{"n_layer": 11, "d_model": 640, "n_head": 10, "n_kv_head": 2, "head_dim": 64, "d_mlp": 1728, "vocab_size": 16384, "activation": "swiglu", "norm": "rmsnorm", "norm_place": "pre", "norm_eps": 1e-06, "positions": "rope", "rope_base": 1020.0, "rope_fraction": 0.5, "qk_norm": true, "attn_scale": 0.134, "bias": "none", "tie_embeddings": false, "parallel_block": false, "extras": ["some layers without positions", "local attention windows", "paired heads", "gated attention", "exclusive self-attention", "value embeddings", "hashed n-gram embeddings", "a smear gate", "an embedding shortcut", "learned residual scales", "skips across layers", "capped logits"], "init": "trunc", "init_std_qkv": 0.0209, "init_std_o": 0.0259, "init_std_up": 0.0299, "init_std_down": 0.0299, "optimizer": "muon_variant", "lr": 0.00699, "lr_mult_up": 0.884, "beta1": 0.95, "lr_head": 0.00341, "warmup_steps": 27, "schedule": "wsd", "decay_fraction": 1.0, "decay_shape": "linear", "final_lr_fraction": 0.05, "batch_tokens": [32768, 65536, 131072], "seq_len": 1536, "doc_mask": true, "train_tokens": 463700000, "steps": 6404, "dataset": "wikipedia_en"}
Each number is 500 + 40 x the weight over its row's rms, rounded and kept within 0 to 999. Layers, rows and columns count from 0. Numbers have three digits each. The size before them is the row's rms in percent of the matrix's.

# layer 2 attention query, 640x640, rms 0.0209, rows 340-383,404-447,468-511,531-575,595-639, columns 560-599
101:557447508485514479507487407533491457451424520557501520528539504479477505576520530506569533570513471489487409537493514542
099:532475553479489482502520462522426500556495547498485502512577469506481470524489538495515423513525575511506449522507425583
095:449473508486506492456527479497502461539531516473467506488453484465528512489447479498482446468485528538445488447560489551
103:441523483463525446496459483451409513531490552465461540544526548544483380454485470486465548422555477514481562565504591452
098:496473503541453493539507510496514507485504520484507502471457505449429491499511469541470476431533561450528476492409464458
099:382455441501521499528473512542470514526465471440535445490485468529531495491591495440542434570505563552508493461465504475
099:469506411470495514478464429451528480494475456594480511489443437528481510472473501580505497548516453503460495483513538536
098:459458458524527540579555570489567487504526581495522524492574494520520455504482469526509471521524507396460523558503565475
089:518450486481558480461500488533499511508420497413529440499542508485507478447461441538451469533516502518524481467522492464
108:466497503505486492585519524483481398538487474518535585505544539608557476548529517503602509532419460474427405545465507499
095:480537431500563465526532504454447563566504494545553473572489540554526407518551558514510518521527534566568510496553416512
100:507574503464534486436493463537501469474506521491507501517488534473501447480482474437428530472519553462542519516467611477
097:501496546480490479604508496512542541525550482543550515454496524459479531441431495467449449480468470467485553532522478577
099:458460490517541549541497463484591474489578477467565445516561490411443541470458525442449473460527513435574528433552529493
102:499525513415536517484557442533547547411515491497485454523498465514500491455518495461441563499501430477548435530530507443
101:558491567510528492431474563524542535539483515572536518528487497519503453406574467541537535490503495528541495500487506485
093:512441488541491528487515465542486560565521495521511405524451548563495487553477470481459533458527512460471517495527450484
098:432472540533500583505493541504448452456562504513504482493562498505557547487506460560508504529487507538536479437571515447
103:541513553513446535477545517483472446470499453545499521451539523428477547575436518457495501443511504574488466501494491515
105:493538559451436508495488402512589501491546502488529524505465502489498505542459462458535453508475515529518453455567490484
096:503515468518556509548595539588493470504522548495508476464542444457450527543471445490413553518447511489421474478522479530
104:476523545510524390506444499548535541509548571503525476496455460517518550443537476543524499458473536487540508576488481540
101:544449506511498535470494485456512486461430493501455402422544516487542509457509533509499504539584412475494511507514527540
100:510494504488464455521453487492452511483477509460565494606506460465480529520500483461457501506460529536580504493443542576
102:512529482517475445471487480557490593561464471466496523537363463508446485483479531454424540452539555554494564549463417549
095:487531489529497515404417457545581525458513538471513420553455496488508515501474440520481482493522545492508509531447488547
108:510496482521441489463495509527527491494449466493550554533482543474481509442485448488489489518472416503486466497545537445
098:493471539593544452561498461495515543478491481545461440442494486485578499532547494517546490491539496547555589501495477471
095:497426450535512469490551533539569537579488447535509498499521487465563473563552546520456554501593503431494474588511481552
103:577475480508468537505473521528579472545532503503522473514487470478488569437500594564486479539478506500492468449485532511
092:490470513462496507428534478528432516525451453520411455493557518499549507545511541542510521455490464496598422445493474510
100:501459469566471498498428489541537535506518451581515532479575454493477526494474444456501482540541544395544486458472468519
103:459507440490496508491459430489407548524491498463489506452519474446452531462490523543469510439532499444551461412543508441
101:521478533441522495519493483489557486497479488473574446495484569544521501480445503556522529457478484468592463500452461486
099:527538468450445489431508459484505520447417494501593472452492523486440439450439465501521462475504446454562553488497534505
101:469432520493496479501467536447474502508528507505519473517481514580542532496529465573456457438426559549431514557472516553
103:543533508575523513448378488501442502497455465525437501528532508577514537486493515530524432463473572556504534485498435498
100:486494557528502534516481502502527501490473562513461488569521559467543489471507501461403495483494556524510480492476499523
105:408453514458501456518516520608482549543447513487547438412537507508449436466488506462472496512507575499538537463550432459
094:467540570575473532609500471537508557506562479495509455473512506546501520524481474477471519545463560465480483474516444515
105:492543548513542485490495523551462495505525481506451444427544553445469482451512504594471468569446475545484555462563448503
099:397514478492517563454536473516523495540446540461464474442447498510441555544441431507452523494511461486509513549520537510
095:517472474456477502516477566557479516529424479508496448516488519549421577490544477578479499527524475519529497486510510502
098:413533504516496446503502491473510529493508550441513449492454473553544494543496485459538527564476586488556489527493529439
099:500514522525507491442521521494502543579425497441507569522459478454523508477446552528496530475514477481485503511515496552
098:495535613486544428485545487512540503546511545535467467513600501465397483538518580471477498517496502498509557532464539497
104:444498552530475442492456534474521540466504569524497499493425456548577574510495567550486539481506545475446545460449498539
111:479512554477428502566538471499535438547416538512465472462502511502420434496479489544532549552516541428605509478448483528
093:499486479476483528474523561487447498451480523455399459472420453488556536474554455512460586507520508473383459560551531549
099:575449464471529498497510559532547475470538482499551482513529508537501503466517453487530463458532454516531444556480388547
095:482478519478485509552453520515512560490527517438487542467451502539450524506521474528433462473451557511554516434495461488
097:529505452542446524557492517547500524500506483512468534597489551513443506506532553487505553483562488446470473524496444532
095:488524522462451530480461496518497548517483509527482465480484425513479547417561554500464497468466511470475468499499514475
093:460488582529554514506512512524497510478471489547467520533516538471477463505495455563561512462482526387494484489435473523
097:456459462580460528407553558556536434466517460540543520470560517496536552539549543540563468534668503497493501486510495522
101:508509494590496535532493432483543593550510480547550484562553523466479538532458533460539468477483485519501476508468461446
098:483432549466569486522466526521458428503450462525547523531473498475482510539528411498588523483550482559457441482478427492
102:410534506542528545459505511540569478513508457549484469572537449449501551541483534504480454449491505428545485437529510421
093:493543454535556427433526497509507497467502489510446532505549501493524461520469480413484460526557485518459494531472480537
113:518502449513514523577500448570534553564523431513485503507412500490445495547465473474453547564498529501478470518428479502
097:519532581577483543467435435535505517545531543506488505482522463489491573483439420478489502525477486481490516554491524460
105:470511477481487519553471556451441454557498495521504477509504487493501519541487467509599493526442498526461466552475460450
103:543534545522506557497486465458504515495455500502463561533590502516516427423492442528471480533419488462504571454571523529
103:473488482507405408508522418606486483543452449512562504594474454528514504487556505470494556445546466518499563530479483406
096:457513576480490497510471538521486512474452493521444515506546421467551529483565545526527474575513486445456460492499438507
096:513516507413546437477491420461516584498541561462479511466507498509481537502477505501475518577553495519489534523510518500
101:505457394443564462530486555509445530519510498535444540478538538500425496528469482527461472505491553542518426423502487481
103:485508553527504462515566494488500647521465489577523487541464488547537520490496531567528537568413466579504534438518553576
105:522452525402492462572501501509523480464470497521490472493524446507513486526504569511492492450469486498499488516502449422
091:454550446532449504444473425490517509473563559552489501472526576463549453536509496516509526486499495464482458554447520523
105:617466509534473491522514503472495502499475432506494410483473540501490398486502524502492552477514453454475498492544460505
108:448506481466502418512540486487473531488521459523525528528476463530486565461536504466493544494465611494505571504508500638
092:471549548432615477522588543466531480458481498471508507457436490512492480501579459447501490536499579444526554487517621609
101:526503441519499548537476505485526478519491455448490591469591481465508554560476559446530541469509495509494505437428501462
099:486530472501502517449437502556513467531494433505491504513577501496542477486509556539456584495480541475459547499511515506
101:510582518494441442518473503458567483483478507515483498421529481577533534513425514483545548537496434498429530488451484469
102:543562533469442558496470527550486477490472503515483526488485511479426553495510553511483444540530500538465500439443564542
106:539428531449553509523464441485514502463519485533522499487472459511567448509462515476559547492464511523540540468485498517
096:573474481464537489465579520573536512422491523563467467499495510536503481474473524513570569564471436427444508464567469580
097:468491592472473545478485538582414511502446545504493415487432486568482523437538504502557496516462450520452451517519460520
100:452551538517481522558575539478517510535474478523484554476546500472500490453505511564519466546485523570471473484504547509
100:425525496466497503528444538488448564453568488498535505482535482525446464505535511467485568450460520552533539426514424538
102:465556424492506537511544517518412534509453439510491493541516567486550494602485520527496545579576516521456474478557500549
099:468449509453453376539510526510521481451475480536513542555538507557366500506465484450562465436497467522594493494416476452
103:442443457515479499497482533465437525518544458510481459493568542452462487451514551559506441484429492520493526542511501542
105:500548495408419501548496486483431513501502574447483499481472550497453478475492489443497563510522470429515491441486549496
099:519504447471483502466473536486488506480487549541483507523503545502506482460494497503520434440509449456528481493534500542
100:447476511513462454549523452548524503535500482494493434456545547544500443513530519513519469499491550465476564565497573492
102:488467491509530444521462430490486475519502461544521539604430503477525496493514491545517551481503520565443457562502438536
104:497507555520465497545485468529556493453528518521445488493563451515470418469410475544483468564478460572502534471555499491
101:467539519426555483504470516481501489487464551421488464512408483447597469533449497460467502490494503482571425486542518491
096:484530544456507522476462554542460491553513499483475427511490531526430468553496489459464469478576474559492531540538535445
095:462515487453494511512443520529459460518487560505546532492476491500504527522473480479483550426483471518459487433472443471
099:496421504495452570510448485489503464525499485438531475563430548511545416420530530541514460535514493504436547487567513459
096:484457478461561536500418496564481468473550559504512517517479520514539516480488498504465554513548495537512462490517513502
098:494515556494452510547552529456457496480459458496511447460510539478464526559546475450529464507485524476532542509474461404
101:497551428515432517526505501506514563518566469452505481522528531510532489497539457492504464441512482521496557485585493533
104:518400510500516523572519582529488446504517481569537509495546541521452440498514421543543519514477493463428509516442455535
100:486489498479492495474483563412443510542491481507493502558444591478485461431491472501434558467554569475481530511538565504
105:490508535444521489503489437476441479442412496507496502461503458527414470521461460413484497491447508501563500475457532490
100:546524531513471504469522475477527477477474504568557487550501486564524535538514500428554516485495557493521566488577576575
086:482499500537530516539538492557521549449474472558594472568551530532569463488481533518491561420455497527561557462551471410
098:434577494534509497510442501527455583572498497438441488501480352491531497554520508554467508544526474502515459569534470528
101:487483508552506471444468491562608517547506498490538542499447530492487503563493465559455466477437469516514535524463460460
090:496494471490567537510513545471490513559503550472491496462516471479503551525477519473561556516502528581434512535478547461
103:436510482474522477562505537508513483527472500489447535542551508450466549517530530499529443527468472450444441458495451451
096:557541527551480454511541498549465562478568442493527470447541462486473496515449449482495479479576469526464483467518491548
102:495488536505420469506505446487485503524506481473572540575493476451501529426462573427510512492488500539529565468557512477
094:509511509503524415507454545526429494458527503459462488549517487498507546531504488478471472500462560467491442484550453503
109:506494493479456445464509496503585518460629580480551432542554450473583521469492441457557555450522451482498500456481510516
110:553536520499456500507522483505571472428501496544480539509494604439579546481439484511501523463526478527501521431512518478
103:501546466478492520508513532497509479486512573487600514503565562521484506522478493483588531487491537449500494501489580507
097:516538507499483483581497473476508484474443440478483517563495432484460549513566549418460539496492495535466458501476453487
102:486468460495496551487509492456526548446534546483487551469469546549525497520550495541529438473470545497501436570442543489
092:516484430556452543518484487459526404548515493558558547537473528511544555536488533572497503496505525501524427476487486573
088:478503483525559464482517582488523511403473437528487521563534514502499521572527534449462531556534445539456576511541538528
097:591425456516507447408552592526544564532524548550486542465501504452511513480511546542496448486493521493507589449547551561
104:596534565560510509512518519543524450553536543551592476524493430479524479479497474583517538504463508497458509452440534508
095:460542507460515565543472519560613542404518488422490474490550485489472543568518477552554523505551519444436454549470412448
112:449465544434486473565490418473428528529497490556447543489506437485426469475548498505575475596415448467548447498419515522
100:509493509483514439522434503528469441469433519415485538449500520451516514464491461481448512477550486493456559434512497484
102:473512545480507483514507534542470481507493477443554494541471568535450537431499458520533490557477549461503502464476487498
093:457491525472508516492486447505449563512445513513532511552456525506510452475453465439511514544565471555486509454495433501
095:485483471456541506440489521512510526482540489435454475522454482509454439490503453513474484514508527556450540501541452479
101:496486447487556474516504465478470480533567468501544477549506516517451498471508537512523521459449469504530496535485540480
101:491527475506573600455522519511431522458536533508542529506499593564500505513509472495505496459505586480506603430567537433
099:520468492520478546506511496566510507478490497498471418469581566535605594487480497468515556579593538500484552502517492584
098:522558496482440555557466461521505515476502500542553458500495533533445502489478472461524506510487497465526497529547462472
105:503506472508545497481579511504484476440495481525504453549445578436453428446500519536528452496432511496520488459548463529
096:456409490512507505584571556492550542533440517484571570447553444545482518464450523480452543506503496526473524516514562452
104:488447435485539507504495518449507502419419511471533448542502506525487491514512458393522503493497525468522523448517483499
097:489517468495484489486520437551479480485447515507525500551559498535542523500455517446560412504496426489605501486488492407
095:545430452533503495505540442510544413475509528476555504495459504501565427466485459560490533452526509580497459513509512512
098:500459490523451502541482437500536490413470563499545596504480518467566571567468502486478509547504508533463472520433505524
101:537461455562419517520487528586509478499503506528543503559573475505536469570438480488578398533517512442529518486498516546
096:480481482445552421449525513577564449495530554446455478500410403441541504454433477430533542492488534478514471437501584515
097:382505496451464399453521524437470516512530504489484536510468573585440451537484439508471512448494445554451533591537567448
092:476509501453414503541535480512446507500478495449559511500453497490412496558462475509508505474632561492572455478372502484
103:474460447574530568498442543501516581587495509445517451586473476425461528519499435546502484510558468479477503431459472494
105:484520438501510563491491525490557443494484452563510511455465501503557461500433539566495538514505501452475546571537477543
099:474505538554551533565541535445471454496480606484505499540554427573505447505537485433532539490465565405448515556489447482
102:488479568437403461520491446529485494504505488450472542470522461526483435456514445494481449456500441467480519508509501493
103:521510455512560562529497502523461429486523437486474523529502510526546477548509471523554454540496442465413420562463451501
101:445512531549470509517563523480507501529459529494493512573432552534543457564491540462540509501529567507511511498527473490
098:536494472486566437434521455501499425427444497510499561500432540506486436479485486496438533417490503413524533463479544478
108:474506503520478470579477507496531566521566412564540524504523494531427572463487478482436441506475440534570517446484481584
100:513464508511537486553470533490551487527547492480504462563534474457483502560485565462416501531465545500545573450493463506
098:513572503456485478442446498511461561531440526466466475472528466524454495437446525504460544502585483487545471575479582482
096:504536514528515465421491486502513549563496535507517531528459502468487446552528509456455523411519501520514451473526519431
093:470499487535497544550501512573488568580449451495537434515539504573505507507550530502461612460515525479580509495474495446
096:495455518513489537490524563497440436480529503487495458472525547446518546499488468495537492512432545536498476473580514438
104:569525568513492511432476550475471479519520537547464534470544513462484581574497509508445501481503515598534462457523471514
100:528469480564462528486518439517541510455504484457507540509427515430496505504493447516553543465502474573474473429541492502
099:482537568467447495589557511566495457463528461443516519506488441472379520550531492362428530481448514470474481484484482493
103:471475522497486431473477496501544490537530555525556485472542448470552545423470427566538449461466473481599442539550456463
095:501494505474515509476501485510578510475424512469555413519485502511522512490437479515492479567518450466464522505498442501
104:515506498537541483514524481499504517444509482502543475563571472480462521481489443492454528507506453461457487524470502538
098:516516435491531544490506517518572563510438503480541548557426460475499490440490483506419546468511504543464544532485490549
100:433496550542467499447440484501479490465555510518461415560522528507501452489478542439462462475428482460536495546474478514
105:516490554525497435525431510503553557513473474453540535565469547495534555461455485445488506504516463493480487489482517558
096:542542480530502505537570458475495476500494467474518466424481521517539541542488499540489482534511517531576607524515459523
104:530436518492474429475535533524528563563526438547498524518530509552556492488577501532506489541508499500596519531547505495
102:506441489581519525534462471536497465538506528557534520590513463500500522494484549555534496525477519445495444461489562555
099:502420494521416518520536456529530461537460430497466428573503465473546499508409613487545504449454458475553419463468460555
112:527447448525493488530528454566555514495496494555515503473556454508491486451529449450494486529480481416535511495479578520
110:489452472504486571557484530597474495469496436453509500462560516447484495473523534581483481472455496467451517474561516519
097:447482541460528520545527496486557510461499500432499429521466574540468453477471400531560521438494528495509515481480451449
102:512549445473458494473519492412552519476453500478591415470492502492504475514448483494534511477558463534563483449518459533
092:433469503424534416470419474484542508541483496525505525519431478616465435515433408529460452487429536481400513539469493497
095:514516491496518536505398504496448512447500502511503462510517500572583564430456544528513484507501482523497540546568486446
105:426549538547490556546540517536538564480531549484514531571512537533539492428594545522439503457471492458533504446425474587
098:498385505422504471489551537564508539505552516551430471414559475510473503541470530448479544533508526460499565483498432418
098:518547572523442507602510435551568476531541471511545448457443587491496535501475498541475512474475504473480477492536482443
100:485554549518557507456527536506469555507539503530460458492533520454524487461501482547500479541433520535497456507523441531
100:492542513495485547510510511463504491547449527477512470428510555500510523533473484455499533512553478471467479557514532550
098:432482428457481528465506528454456454529473548509585474441441521579464566477594546461505538467531512611565455501537566522
100:492555525507473400521517512542493546530523539443489496513459484540506502607488593462586476529463569484476499579447455434
105:554548534543483543450474477500478516508489529525487443488452501490542483462483513519481455533485524507499543478511538488
093:438537459526535426580525426470490498552482509498487453517529477559500544463548514495555504467486578491515471545454427479
097:503498574539466544573528498495550457466508526516585519506550522463466469522420546480470501533507527491531480523415546438
098:501547435518505516479539448510520449502579503404437549463488498523507568516449460528535495531510519445539425452491574487
097:506469445483391452558512527540563509476518584536516455540486479539523498491543513434527487475565496506480449495540482528
096:521554510512538499494466521538492447474508464465495527474556504487543481488516478550498521501550495484496475549536521465
095:495443525487513507464532398515476567505538477485504413513500523509468488451495515594559455467492582479499513546490449485
095:527501515469494458541502447521456473527471508504542399551566459473475473491440499425474480468457530507535523436518471601
102:461501492482455484536535443534471500515403513483485500528448467518574475479440507431565492563551532487460504453526428497
105:489483441545494504509539553523474418531441536523566483542528530483519472497546539473502463503414521552548539539470489479
093:540494476483468496528501509439536442477478468462538485476455540555455524507505496433528558471409518479485498549543469387
096:515528461522438426524489496515468458523441505570464540477475497533498523498508544385419504481515523578488502540556532456
098:435460474551473494425468502501431509520595448560543535443546536500416384506474543491542521460492444505460402500476428492
092:504490457522583470436469494457445437451469500527521544436497546530460500484538537530443529518453477497426548485504540515
096:443573521574499535449454492520470479462508503570507537522611488447513431551552431516562433577494505532531487440497475507
094:494535483532480520558531436464543495391530464469489466501513509423524486552448549460484454588461488520517538494396417474
104:549534456506516447462562436485573528522467453488563488523497525551531497459535499549469455512474459507516493578456508488
100:464462459499492526472474547538397449493456428397504528501493464531494458525491488490534553511489474563504445491536482485
101:464527480486578467574530545481483540460509559479472491639523527425550551443540469543506551477485531477437490599521462534
100:476476482482507509521566542533577484475507495514507515471510432524509477475480535483515516481570485524575537479491497539
102:448495484497467471576494495508475534507514533538589496596482490476436518573505576478446547540512499515550581509508495548
090:424488498420523565467497482549502602483554498443456460532444425470468490478485417419520509531506537509493468468487493484
097:489508496473453464542533512433549544528528606497444506491524493429499483462491479586565508464554432473521459491569525473
100:525441492531450466546439477431542456478476565503501546509485487466443494480479500524494503541551518492517495432552618461
109:522505462472494527546480593574492581491448528485501496518487605444463411508458479559517529520505569413511522478466477546
099:519568539429510462498563531483489570453548596502464529509487500457506587543583540518535538563455400481485439515457525505
101:500508514545470514459481485514513531495522535492391469451491513539519542514537595496517515512510475467471454514477486508
104:556485521540515499501490471466475554539454483431570509479424509529519529412509464497533480530458488477455533564541490451
097:509445477453461524541535515427530513545522435452606522564506507534402507530459511499505517497440489464528528531514557541
092:478525505537443583459547566499502494494476552551591507522517503519482485475477472497481560453511540526491475495520520531
107:496471466566484561456562512469545499519562439400542536532491498530490484444463473523477532459463495488481496541546510482
107:489514518498552489496494527556571533530514465438447455495480440494519491517488466501502473471466484486514482501482477512
106:488488545448501500549513536480472565483481520471488477503465431529562595485519529475512518585463506505512493488468535551
108:499551520472495506502466565490547516592488545533493518555479422472531507528500488505489490505609546519440528519506441534
101:474502540485448507522536526551498460464490529526461495556532447525498510529430477496519526540464579528471582462476535494
098:514504469495530486552457517526500532461519497512508513509478538585450422442479507385545574540542539530492536500503563572
102:592515545484490472461478446445496490457481501480552450481478525520500526419538435478488475511507530505568527529534482556
097:540581520498545549553517481393524486468567405529572517503583494522459412426445513552607533513514558507413456482509567550
105:517518393498496537567489481497510514490503463516514520496514532517425392521534495436453509568525544491503570517606476459
100:541522552532519496476553583482450442498521466472543415436534538527556508551478582481504490525597528505434470427507502474
101:450482506484523504566457524497458539500480499566471484477561474526498460488440503536573556549519464506559508498497500494
107:554540490488518551516479484492447528471464555502495574465543507461527486509462549515535520510569495478521475510550465495
099:409434571506452464515570525482502515541503564451507488530422508517491451478518533571527522502525515482483551552490519480
097:562504398524508538513473483494442520517511483498421493489434481467511478478565455490495492557476519462566458479521557542
117:502525491519500519542512469495516517498517516492478485565519496481477516481444529419451520501528510488526573506503484508
# layer 2 attention key, 128x640, rms 0.0209, rows 83-127, columns 560-599
098:526513477536539535455558450484541506508493512460534513552520486440513413486487464518495490482484505522472472418491424516
098:465450453519448507489486422494527491417453524559511498532421511468540519560517524496498509526525469493475434555491456506
101:506519564612474493500439437464487478546483483513509530537562483498529457554472487532459393503558490471419500491511532526
098:518444492433518489447459511498506471515497473484431463499420414431515577464465497469503497452526529490491476453585487547
100:432500499468517497492489497452440535558506531472489490535471516565474479480492439521515531486507480514499552586494518485
098:490487495461479448444447541506400510510536556484498454457430474466406484499505489559484469468510545440584496509452437557
097:500424441505535571492460504521495568553478526424519425559449461510513460461503473557504530566531555484458507480498449500
096:471476454468539566494513481483518426480484491590454512445458507540496468482465460499524541506446465447458546544556529534
100:362527549492532526591496504423453508500486579499426599545585452488431474533506427455537515535541498422509492595530433473
101:484506530511510523547501451578511476498518516434497463471491418494540483476515459489483504465491484470494503501549513492
102:497548475484524533564510546512414465491526530526505549523486551564525446541503537503590511501512502451426448535431436485
099:512538503517500497501511522486495537538499552484546480561475551521463447494542554499485467491513506549488515436520500512
102:520507540493542440438510446489482403411417566537552538463501538491483531443486492484464509498522533470529543462465531454
099:450480528484407502525521451508506550498515451494615538489518496499487482458471515445526464447501471502537489495492469580
097:474444516518513492547505468480590474485542516480518441570557492478446526510415553435470542509491510483549537465530492418
095:457551541448494488463502443558532472480439516495468486511499517467467468517491559498435505597534489506509493549500561450
101:534456581577531441426466504471523524529499540567521520530500495486540419502562466479531519422501517529528506501492477486
093:484527509517543563574456533560459544507475501546572440464539496529507477489497462482483601529507548481516544611475485456
105:427504480503496536511514559524446440464518484536535495513539554448525561496460445507479491454436519552475471500569494420
100:564514555539487522451472548534500470417509476555515492435513466485466569529464538462453515438493516493503452504537545485
096:472484505538467524567433465467514482482520465409579536522447500450470454509441471446518555451507512512559486463532472433
091:462468538486570482542538526557484445475550484461483475450451484455428491502505485450445561470447541531441474535518498493
102:465498518522534439479426550506565502552560557556562483447498435558581555488520450483485448433498481500591432527553405536
100:484504518503436476501503522453542496511467518499510457471457505485467482459474510500488536505569434520496491529528501539
101:470550535464527490560535460526523497464511528472570482540558510584468425503510474456456508496458514508513525472444583542
100:474476484504488517508554504556525572544502456490505559543399474532439464466543427479443579476536479506499531549465417516
101:497591481518511568443479510492507550437538543482486481519538476468528510567544491466476454493438480454500507487446526510
102:580459476542519528469448475593526547475457508491499528566482529480489496465476474513526534527456514514507408492481535514
094:453567488457478533520559471530521485515515476498462448479487481536556527589514511489526501560526476549539582535497456513
096:543502482486523464521567526508535551543556430444524471532532469492528458544559521566481432569514485527565492564522464492
105:528462427513455580511449505469510414491503522493549494569494440485495517493472520538522536563533532445455524438498527602
094:496457501453507566463519534476510512487445458476485464450562492449551476518526527532552441480474468448511423420510397509
106:470458489559503506496485470527494510505516440562475511418522514498485528424560430468459466533489485453520457494423525565
102:470534464564490531576501490538440539527553465483502485404518535449538496482538481500442484474472484514501464491542517507
101:452524482470528544546501519509527503511493495467574429508461549520486454494463485484503519516475513457443446501509447434
097:473552449514458482458501503386487512503472486496514403458503495523525453470464437472508541508487481502525487480474553506
096:507501513456563489495464519453462515478504495482452498506491502564521512518474488565469478498462526496453512528431508593
099:526530554556498524450415510451477483444462489549507550573478505581509569494418542530497470456412497498511536415482490515
101:470540575480497527587499501525527512482490515546501444579506541574579516478558526420456489474518594482534509463515512514
099:476445498453449491492556518587448543570526525447483467404572489495431423503448529454514588522502582498548559452506441487
099:473554551492462524620511460518525518460512467510526489491444510497494488508496516544495512499460526509468458508512433442
105:518529517499519482457549514522476516523513505542495445527535477466496423418495465548497517535408497483510487484520513521
106:457499474486463567483484543415484489531447499486496502447466531495447550489473482507441491435519450489503462563581469524
094:406478497400541504533482542503501504547423490474537409462461467498467580418535511484555532528486503560506450474508561498
098:479535490510523482554490528500534565481454451454494543496447499553466464570462486472579471540505493505536454523490461454
# layer 2 attention value, 128x640, rms 0.0209, rows 64-75, columns 560-599
104:463510460438539512492524596472523511527511495481461517505460485478502547513534547496461523473557509529554565523517530499
103:479529457450566560528497521485538518529474446558531534458546487453423559495494551521571531449445477475472471505505452483
100:530498524437492450510549532516463459552552516430477439457546480429486462458484486556514583520475479529492476542592461454
100:497547494518469552482546466486515482480548508506504563511461479447543474482501515541504415521628480581472494520496507502
098:465504513493486559634536472487539472445525449442541451530528440471468457482540524446551513503500452505525462480462533539
098:460499471528519558627448564586591456554428467482575446549523549514503543560523513497588517505476503436506585463545465509
092:568550471432504501423549500476487527530436512533450523442555539575544466540513501469544432424543478516549522544543438547
100:417447533562471502518500488551481503477471477509414511529507409457480494590542618500433511474480487480490468507527532501
100:517544562514503446481510453522486513417530469547536548497518441491533472475467454475561457562541520546537481474536546455
094:497479531503463467450452446461533451441471516445448499499422532542523543519456504503529526571521464498499458552523514487
099:547489538506534493501507488481576462505550496568523507546485465450514468509512470495411495523444533471609453441556456539
096:571481461500496506421451543481502584477498453565397454456563463509575457421523513513540436535451486452526486509452575485
# layer 2 attention output (transposed), 640x640, rms 0.0259, rows 320-330,384-394,448-458,512-522,576-586, columns 560-599
098:541486499544472503489454469453563511444445476521473467494543519510514473515534501452452481467392502453457509535458477468
108:493527548474495506494487532513446487513518523536525522584509546526507496453506441531440468427426556533519493518481596540
101:462510480605550507474557488520479451482528457471477506472469460521536548486535528488522471550444521438468545437474519532
100:541484503512458525516504496569451553473550505491449481541442484498499507576459501434497545452480497477518529510499428417
101:515578449507485471505555517495464492525486589476482566530536544544462530517499492453536484485546482508507518516472440494
100:469542469493513428427504438515538532477487516487447481499507414560457439572452492521541530453473524508514497530484546500
101:489453581540443457521442496554542490524530481505527527497503442448464569465502472447471547524526480522486489430479541520
103:531534467424554518486447483496473447506521472499512485531526518505495542451503502408494487499462487568531483411411475487
100:548495430503504540513515502504509483547548465447453479509428504476531441549535531448508518506483448456492567503537523588
105:494572511530466518554488514608465464533525448565517465565460520514471526489506578544525522473423515591487427541449499534
095:554494426526425501497552567503416537512478548483555516508443511501500521469467520517517503529490505515539470486443557508
100:504488504523435464503524513485437524468416471514485552475537546450472481477386433518593417446547536464502515514540509461
101:510502449585473456553495423502510473488510473562459478535540473490500475591447450491514507458537505496565571516432538446
108:470541510439580529445502460494461490541555494501482552528514509437553489573445538498500502506487543566547501480469440458
097:508500540502516540510530519516507512410536482528497574484577496564504426567602473531500496483502446468589462515453430538
099:501484570456501517594468481570568490477483441564533531486497500506480519455472558539547496525575526551563494482575462442
104:463515484515408542488556491485497458530422496545507498515605533473559490482426509534520440467517515525472462561497444463
102:552461549533466516467529538511436456512541474431431495531495492576415438470585541475480534514508484492446492538464477515
095:439558529484419516443545506508523504511507478489522516533544553475541497475494479461436470546473505480572527506536497507
101:481453525494544459469480467466461521477534536465517475510519504538412557499499550520525534523491523482515489523529492452
097:470468476592504488387542552500575528529484575500439501499480552478575552492502491492455510548456545465511521539468494512
097:528457451443497511506498493504440547551479529513533413527454516461524453583536454485551553504543485546520480531532491489
099:551464586499523419493525514462444436509532495496515517499564508452536545565448515464526472509526487543513449518444490478
108:600488485556465527501456501504475544590517447461536540521539473482464491509561510449443452550517562533445496483552516537
102:462580381450496518528465457569427494562498492491490501475417491514442487490470512565486471487458482501487496522445444428
108:457499490537480534516574546575445436512463526438439467528527438543524524457541521538522539530474467496513518516476493473
102:440521458454550524481551529509524612502566483467522438427449430459510503539534522499505487535482470475519514555485488477
101:555484569487496589492502432496436509466485482552524587479475603528586512522483515566472583516529493542464491475465463583
098:463470471527523492557554561481590489446493455447556519521467510452474570501522493546496536473518544529444479519499514473
103:512487402505560498555540504523525467484535585421448572441424478491506531500567514537513495452469446461498448518525504448
104:489510471513525510459531416538603446411460379504493466476477571428440521472476469470504493482533478449440497506517451463
095:485484539501465487487462463479466544451534521444493444556425533493472541490507441511603533480535435515466494515402403544
103:478461509509482483433440528494504497455508531420452461494467481516388470536530507499493512595491536463521426451466595556
099:497520478497431519513527463499437448516523495506498541493560484550465566408466438555520498571543512414441453510510502590
107:592500486537495504479527503435515467474478552443492497525495517522472455524473494490461513514419503590502517501553433510
113:489481525481517491479522488441519502413443461581506519500537517465574579482491445519509464459429565495504549511453532530
101:552548451450507421495489483532548517506454488554543467476484486486518487489445520448525529492519538447526489587427469495
102:466425504561557429445473500485462564428502540536537572478492587562492481522487403485475525481535528512573542534503465451
099:516483488452493413456469469490533540567563582513527556525375500478464476503490420483465429561518564538523446543413549451
110:464493564495496533557493534451490505484492530492489465621489567463473515448502521412518606507425533455494518479474505445
103:517580418484556473445552534446530450444522448433476458499507520543507514502479470534512543497488569466550432462492522518
108:469462450513536494524494550522513511571468524426435507502537503517516494475464547576462509511572538422464449542519467504
104:406559458508407480489494605452437504553526539497563507451519501509449581489456542559471487517508503516553486435520515505
105:445524511483420430577543486500510519448462518508472523469508498595488498431559509449457496493529467574416426513439489456
100:505531445482526505519498509465535480463556518517511502544509454547541472499538440472474558503469454566474469491463563546
109:462486472523490572557470491485509439506470464576542587529493557471481532562595531495454478495461455476472561525483524464
100:474458516478541551550529538444498550569563471485499519548439491471530556458525603465527469470531507462533468531474534414
102:515514483540551552526533491505437532570554535535408467496601477488513454426503479433546403546500456492514523481497476498
110:489509560431519483542448515444499482533469491476429511507577511535462509485485550453529497541507473519520524579430517415
094:484465505478493508499459566504496436508508518529469521443505535564514462551495483503471537487499480490524523492525498482
099:443515494501553467472471423533497427496531465523463448516529527550505454529494503480481482535490447449584453501586458465
096:481485442530442473524542451603489543514497429522476540444529507497514515528515502522499555490549501513464497499554530510
096:520469509443472498482460547495465483502523504536540565479508496498476428529556484460502502507539542482482516543514556401
096:530534516438542465504469475504422448532494508527459470522441454531564479502500469472409410509544442441571538509564520430
105:457511565520507510422483477486542465532569521487452457479480491522433522484476551573449516482499520440580526470476430544